From a checkpoint of a small transformer trained on Wikipedia.
Size: 13 layers, width 128, 2 heads of 64, MLP 512 ReLU, vocabulary 2198, 3M parameters.
Architecture: LayerNorm before each block, learned positions, biases, tied embeddings.
Training: a variant of Muon for these matrices, 85M tokens, 5511 steps.
Each number is 128 + 32 x the weight over its row's rms, rounded and kept within 0 to 255. Layers, rows and columns count from 0. Numbers have three digits each. The size before them is the row's rms in percent of the matrix's.

# k: layer 6 attention key, 128x128, rms 0.122, rows 52-63, columns 0-127
# q: layer 6 attention query, 128x128, rms 0.129, rows 53-63, columns 0-127
# v: layer 6 attention value, 128x128, rms 0.117, rows 0-12, columns 0-127
# o: layer 6 attention output (transposed), 128x128, rms 0.0971, rows 0-12, columns 0-127
k52 081:090131092127138180116156158127170078119146151146071072126092173130108142110119114133145115152145138124176157082096109106133163083148107147136075166147169134186047089084097161101174136087132097166105139106137075166084098091192179201098158083117163106155113076172096140165088128109159127091090126161164079135151146133144090144137148109141133139084136117125105188143111135117154143205088
q53 092:161155123127136130163113109027114186166140211165116097115178145156144087151153165084118088131109125102131157137089139125099101172122111097191150100080102117146173087164127116120164155138039184143114204113116140187169113117144144109135126146066137135130115168129097139142095146150173101115092110097091117099090150109095101121095147136078150100147169139093163142075133071094153113075120
k53 092:123182110158140099112174173111127136187148143117101097087126141186128107129194121127109082114171148148168125128114118057100122113160130157154161173097162154146154076141078151132180117106167117097094048102146098111105165143152127100137112091103087086119170112202113105136126174136088083059101126045144120153103088132128140123099172114145212108137163137114072092161170102109119132148151
q54 088:152149103132180144154124104106189119148117141090124107155135132139118165163111101094154118124092136149147132122164100099150117103162160153178115149139086098152105113137113073055122160115156071111115174055110073090144094116105103164162187107115127153051192128185141111168118168212175144023172134143103102107132116097122119114125157127178180111161094129118133122165143100080118174133150
k54 091:120115102146175115118120149080107156165109113170113121168135129079117117043139108122154139115117152172129086202166187055125101177099196154144120134099147161132094152088093181050137149106130192089111129130108105163110149141100128106110105160029138112120158131151168122190129164095137092107161154126119075091133095136143110080189107109128087153114149144119114188090162149139125115158142
q55 085:072130076126180132103127128118191131146126205072117171116097073118190125117163127142089134152121047110122112155110104136096099074116113124152130113180138111137100123066106144121116125114093112070125106145129103159091158145217185130104159121141131093157137160157230127106131127174087104113121136088127186179083156089157134111119159139111161084107143129113168184128130159116149076122166
k55 083:163113114133103149122044142120139215102137122090113116165084105137142156217064074147125090112084088120058113109131112142171160082061143184097169145132175074108126105158130201080162125117154109122144089123123132100128116131096115139127095112183124116145108092111102132145103166158157113131140126100132139128153101097097166199106148146118214177121135183143126130134132171149099085145136
q56 086:163123143083104159104155153101134147163107140122106080133138138091161166151144139143124088085155133115113105136160181142190162202072047121088143128134128133125145136131109111163143089148093124149140111123129132079111106201137095108147103133128127147064099202191060111129173067123136079137129116175170109121183178151100142076112140156098219143154133168131089116084082130094125130086129
k56 087:126130107114202140105172140129112130100176147146118105150150097081136104079155166071161087177119143096142117180113167170121135103121087169136059198121090088185135087145149068165108177079138136110173130103085115172116146089119116079181127174177137153130133131157081165103135131065168095127110142154193119114114142094114131171127109120094106118173125099133105054105110075099135146094156
q57 087:119144135213156183136198112137119097195107135073151107141107167141130109032105152069116094099108134087179126134107122089113130125153127066167190145130123072129093144085109091120148169125141090129111169123143135069107163140190114168108140129139138170088135132142141147112130119116120091102205125148142146143142166145192103182075142091107170108110144094132069124155175104073114123125140
k57 098:042149120138140125134164120146098146116153167125146153138110079134157150180188123092177147136162118135106167162158155116104134094102112101120137165139092203118095124127099165066102107107128131127151133099102084199058079100068151164102130091099126141118083093153104139192071128098162107137164187071111103126150159128106165123110129054117083164120127125173162209136135149135120144164164
q58 072:161114118065158140160125142109148114118117143139118143109102153125132162168143077094127108068105130131139126112116145139115085092100089156128132131150169127095105062132118083162133198123111141109130149057119120114182140151159081101163128084189117150141101058108152089125132196160133089107058161160165194177151177087122105158160124135119149125157105157202155181133063148125108043137094
k58 081:180150164084119144074124161137081131098188115116128114121122133130047091075158091204129094127125139088141113112075123054092127145103144136072123100148154130086176073120149139142148150078090157146145121105143161191149120133140135184141094157173127098153141109113188123163084183129164137103177131152130108126117194080156126170180128126123174165136121059128112168073127117107108077143126
q59 090:105166097079108116146155099122134134134182135098112152105101106131125179122141145082140112112168119166169155136074119131106111200104061114133164116094105136124228125218130126118048128080089170145169126135153155125093086189142154172109151112169161126111133124092051098149131126118120087176105139141129109083146194157149090073118108147113115111153167078087139130095142161092134133136179
k59 099:107131070117152133101161151182134111168169122115135160154077168136184125116153145119082135116104107079151101142109105062097142119150128134133116170107178098156026127148138157145064130138136102145145105112175183160169166124188133202108189106133156095094062120139047109103086118144116114141133137119107120137107194087151139163118101158112162123140061100145111102122130143141170182088170
q60 092:145204152100103119086139133057093149150143153195210090146143130124096103092090104130084102138097181097112136125105130125192227087138072130112130127069125105125130134099094131159174130154134109123179128110124123158141111135106137142150100073131166169117084151117098162144165112100183122093123130081147109108149163115158121085139140118065142181190176083146135132101112123176094142093182
k60 097:137108177158132174116165097108091162162137133137176092142119075114134115078159156057126160117104150148160137146164088138123151072170088205121146135146124118202129141119126123142145177120149097142136089067089105155103154095080109145140128162091137161132117091203119141136184115115146179073129126123191151117098153088157152113124147076125101146125180087031140044135125096115101135140106
q61 080:132131130158124062156157115069178132147173134091098090082132146136110067131115154131154165160143143142185068137096116106133169088159158137152097156018158149127049176080167147129087175135125042087172133092086092099144172086170099131135131149138103132100150122123121144126074147098096134110145151142114150160112114096143091159141126158144136125193074093171095114164118105144154144143120
k61 084:119096164120106149067153124120176113143130127095097078128152111166189149142175143169159209107098113110141046114164182137151137149119134157093186113134179176104120079108107138069143097153122115122133154139112085116130107127080092125140089093077100128076140145147113088106143187143173114148147146163128039107180106147146108080173140109119105144141164117179131226104160142138102146118143
q62 097:100097147200118057101173114181123146086088167140157183103070148052136107168118129151133201145150138152125131103135042167105122068142151172187115127120148169109092136073149115137127133150144125118110081116130100109069142129084086137192166137102146166157133081143106110082108183109141116086115100147133094153160149147143104198149152114169137121094148127132137185173166140114124114147094
k62 098:155112153128094131102118124081149106094125085092196130117136124137113165180096170125132099193149097168062086152177125139102121152136150091122110068099147154068144151103128112157160068110150164144108176111141161129109104090093119080121107142069148136129111074097137136116118152144113171184160120173147184119149135121116128216155106083214090188061105138101119192140133121127127148090125
q63 080:122109113117155089089160083146126184082130087132091093109132116120134168144184124120101148145107161138110174128222152127146146188151151135125104116130080124218056196068051186158103119137119100101129067119076116156148110116122156180128140123133127088111139125180108082097168144110090187122127105124070162157158151074116120097099118113166101141135124141180159117169107117115148117157117
k63 086:160046117106097123076151111060127143091188085127063091103158121099113183142128133168168123120081174165145162104109159183159191070136152064102171122145124155151145118145114127140120169149116150103155150160100164163164093102134134112108152091131176140104148163180143090151113175125063173106107144156133122084146137130150085117167075142087094128112089152144115076094160140117200126097111
v0 111:161133091061156142124183147127170082087155083116116164094116090093138107146076112191129130097205130133121140125104073129090106141140154113133133144071137190136135121132121131146121074153117156080140106129147141139074136155147149136140156166143210131048070135051096151065146133134162127117124122100149125126155083085209116136094141119101134165129149104172149125099140148077119205160155
o0 105:124098147166129146112115125095117137163131107154098118150113120120113176116130145094161155183113136146158102132151134151159125092079091169135081075186123138195171088140163096113129146131120167179094096120095129133205137061154071111141136140147113195156160125145161131118145114125101153173139160154132092128062148139065124130169073149124116112081085110125174099140110142101164006125056
v1 093:075110162140106061154104118169112133114097145162131177119090086113075113133086097129132146147116138151162160111118167134130104140181173088160124128097102119127054164115182162114095098162145167075171089136143109120105097131176111128132137093137111166150106082084095139108146153116069120103175122037174142138206138174228144140133126151142147162146125166110158086115067134151153085115108
o1 081:158159059114157201101167147121113149159172152124093076119150137124165153117119124079102080076110164143103144159144063129141123078142124150139180132140139097184107068113060097136114211134105094150134138129144173171100142145134089139150152133160111138057145152144115170155123122141128116049160109176065125127065148108082076096127117100106133107183125121164148098151116128104171174172140
v2 097:137168093093121061140107157129099097126095095143102126097125111115120079143100147143138117131080100176142101110123153070164109135211135159199120153113099074138130191104118120113119171116148097152068089115149114121112136091121044125174143199125153131152102126185182148133076126142107155124179128109117162177152214148146127142060148119175127165139123132093083102178146114073167112114119
o2 091:137149114106138137139162143147125167137149139106123094104080103097186180122142063068137126130092130129120167132132140163142122137093124140127181102095126117141132127077132122202077157143076107114177188116172146180159086245092145133124107069164111131125124129067074132135168132177100185088125093130093110095124101100118092097197123146110083122108125179178161151075089133147124140098142
v3 089:164123034133097135168102219053122133120061150124141151106108119092091108186125150139121132124209169179098117104073116073182085097127135138124110147121145157146098116126092108153137159095160166117144110138135115128042101114157140117132167138166069065114143140145088172147161147108158128157173128154168144085135119143114114153183154107129116133092140176071179096128107119126156138163110
o3 084:152070151141181117082172069167182169139151126141090121119146141118151206096148144121137098143113132113141125146191095125135086118123135124157127099118055105111146124108162175125147099137072135075119113121098133085197149149083115131138083147178128142159120163101147139142092145114060158091134106133174104180122129114156190108096116060094058125125102163185131074202121163074119141149139
v4 084:152108140142128120129175131084170086114114125139133179159052170164126109113144162094070090127188148127121115097117110151133124161069146195165118094135117123127117151110095106150149158129165178155171095113112141070140116161155163122101156104134127096205157069080114176114126168129118092122127121155171049081120184133075146150103063115094126178095132203128149149144102110121162064106152
o4 077:103134122143152109130115117135139139138160115102085111145198044134190127121092106125108122126115123173120149141090158154144172166166123079090107157071142098168101099134108129126096113135180135093104077145100112125098136129118090163085114173175144136097107140133081165143129100091067145111141092106136221177096138165130147083092095115120124151177120152194090076186135165081153155222155
v5 092:145125176118142163142175123078104121124085053111148090111117189078143118153124169137077119154165106210097133114178135056145127135071156193109130119117154114130134121164117100188080140148091088110122132141089159107127149134123124142129101086117094146147132136093206095141117130085157148156134174188108124151124160147181122097168134131172084159107100175124081087155069069085136107164086
o5 095:098114052153163134134074121104107122134181177123134140110164044125188078155141129103147102139147132073121169143120130184125108137190132097138139156100138106154155101099125172111137122102127182144141097096144056179144103144123145146112173097140126073105119125172093109137123140152072111070109104071132175158107123078058157133072136129130186124181130160157205187141123107157143100113148
v6 088:109132194099149086141097074103180156115092146142150160184140143115091115159127049090163128086143157199099155106175172157146102184144167148124172114165144105134112115058105050117097145135110131090075163131107119119194113143160091153142189151120136151141094192119155100078161148115115102101111111129072136134112160138076107112152106077161107133136112132146105111144160090114144199087105
o6 082:125157117101081207135124204166100129080157148085126200087142065122181150119184132136119129155118069142192100119071154081091116095085123125116133172149152124108128150136109126130123160122161134174172083086106100127091108083157111146099092097153142152149177077115091131190106130099120130099137124100140152096106135134112127096128165148106125124183113145166162191111097194120103056177151
v7 092:162173188126130083167121133135114144168170109132146153151117096162131167077136146153129146141134138098130174098147101087092094088122148114167078180056134115095154146108123106088148184128146092169116138058166120152132119087043107093178122173149116103123077129156145156090091120037121091106160128079112161139161112155113115127173105168157144104145157078174148178126110103086105142203136
o7 080:139081084075111100086153155128122121074126149130041135105171156127132153213151115149097135186137178120127111125143124101171109200093067212118094095145129120103090137182184099145105120153119147098114122149112144137145140179188187127096134107106105135134157093075117067113099130165124179163090086160137098141108140105119118134144116139182117171146099148119123061117099169158139169097099
v8 099:174144184117169145100078102152105186098135090153097171120150156167176063115176146116154142085081118158191147094124159129135113089114132125127107144127093161122129137083133092166172106148037156123135175139125118148172067146114136097151160151063193142095118158131171136107104076126087160101094154088095135181129144171096069125124115150154166102131101178166084160167138096105097121091118
o8 080:119139054096074115163160169110138096146186175102173175083131098138080161152102114100159157163114090082146141118071151125129156110123109115088098176153157097125097129137166162118165211119159113113208116144161117119083149107130175130082134051177128156110122107119133112144106139111174128201160096088103096157108147117192123117110080153127145185098102122143140124076103155114142073153139
v9 081:145147108158119155145131077147141149129139132148134161152103088106105134155133181096131117082146149176152095180122169178133118130112078106084100150148086092116165104122143102153099140105153186080117069123079139148135147133230141127157132093135151145125164170058081085105117122184109102152150131191185126097209153145144052090125135116102058066169134121103131139124140103085136107102162
o9 082:088113127128125169096084163174123094124153095077128129191130173176134131109134089163150151124135100102121113120070134126045160124116176112172161107088139126133132125104090126115132101141098114099109156153149220080154155128044094130075108099126080105171126108134196170109120136145103118143132174084085131147122078163130201154115119147156097133155125077176088192120165146159186142156110
v10 097:108090126163125150121093130180113157167135065104103164122104131161130120167176123106132145085099141102080119100123111136192221127172147139111127173116112114112207103171099172090100135093094150135127152131106123134179133177129078138109107132097173099080085107070130171118155082113166132048129097130168062097118156119155134126116112105086137123126161164067145200131173130141143190144090
o10 080:131193195116119161172168112115122129160134212122110093152166163100135109092139128137103139114123139188179091107087148091096114116126075090119082082099183137105063155120142128124154146192110132168090133084147136075114153122147126085078072171201083159166148081172126117145127132136134123127127114151061216156120137141131107106102170133166116122095116094155102087124141138148153117068147
v11 098:168061120090051100119132148134171169087155123082142153167104098139161053144131115079132130150100134082128035111138123130121140120155117091140191188132114117100138138111097134133141095169158138142123154133124088171153165152081124189134180159098146117114114130127106141112153138183108167105119090146166122137156180074115118142022131159131122092113117130184070158170196118117133121142087
o11 083:101193160134178171141145089164120107141104136174111075086082094100071143067125132147141171113116119115137147116086155132163120118108089189088108095058188164167128178111148049149118172123140117170157118149166193128115094114155135091076124127135163146149133174096120128130152081108124180148100128081106145133091102168143081109204088143115160154129129116092185092103155164108104137085138
v12 102:138119156112145166179071093085195095128120171114118181100129137117149120117128188088096051149120197151095134128199119097123145112112152151093135144162129081130123165108150128161113127182160172141078067139101155106176103103095122085146058113181090044128162105140089121118126153082147096128162123145187085143129135143156099115145108179104195152135160109081158121125123120111132087151097
o12 102:123097117125160076092186101111160129169104139103078102190116164145120159181094040142116141106104076181133163146066116172140152112126087101123164178090162142100150121173073131102104147155118132106104121097056110089127115126113110138137159119130121194145127125122165154098130151127058150094110126102101179101144157112131163146097159104134078134177084188189152156169100134172096177119173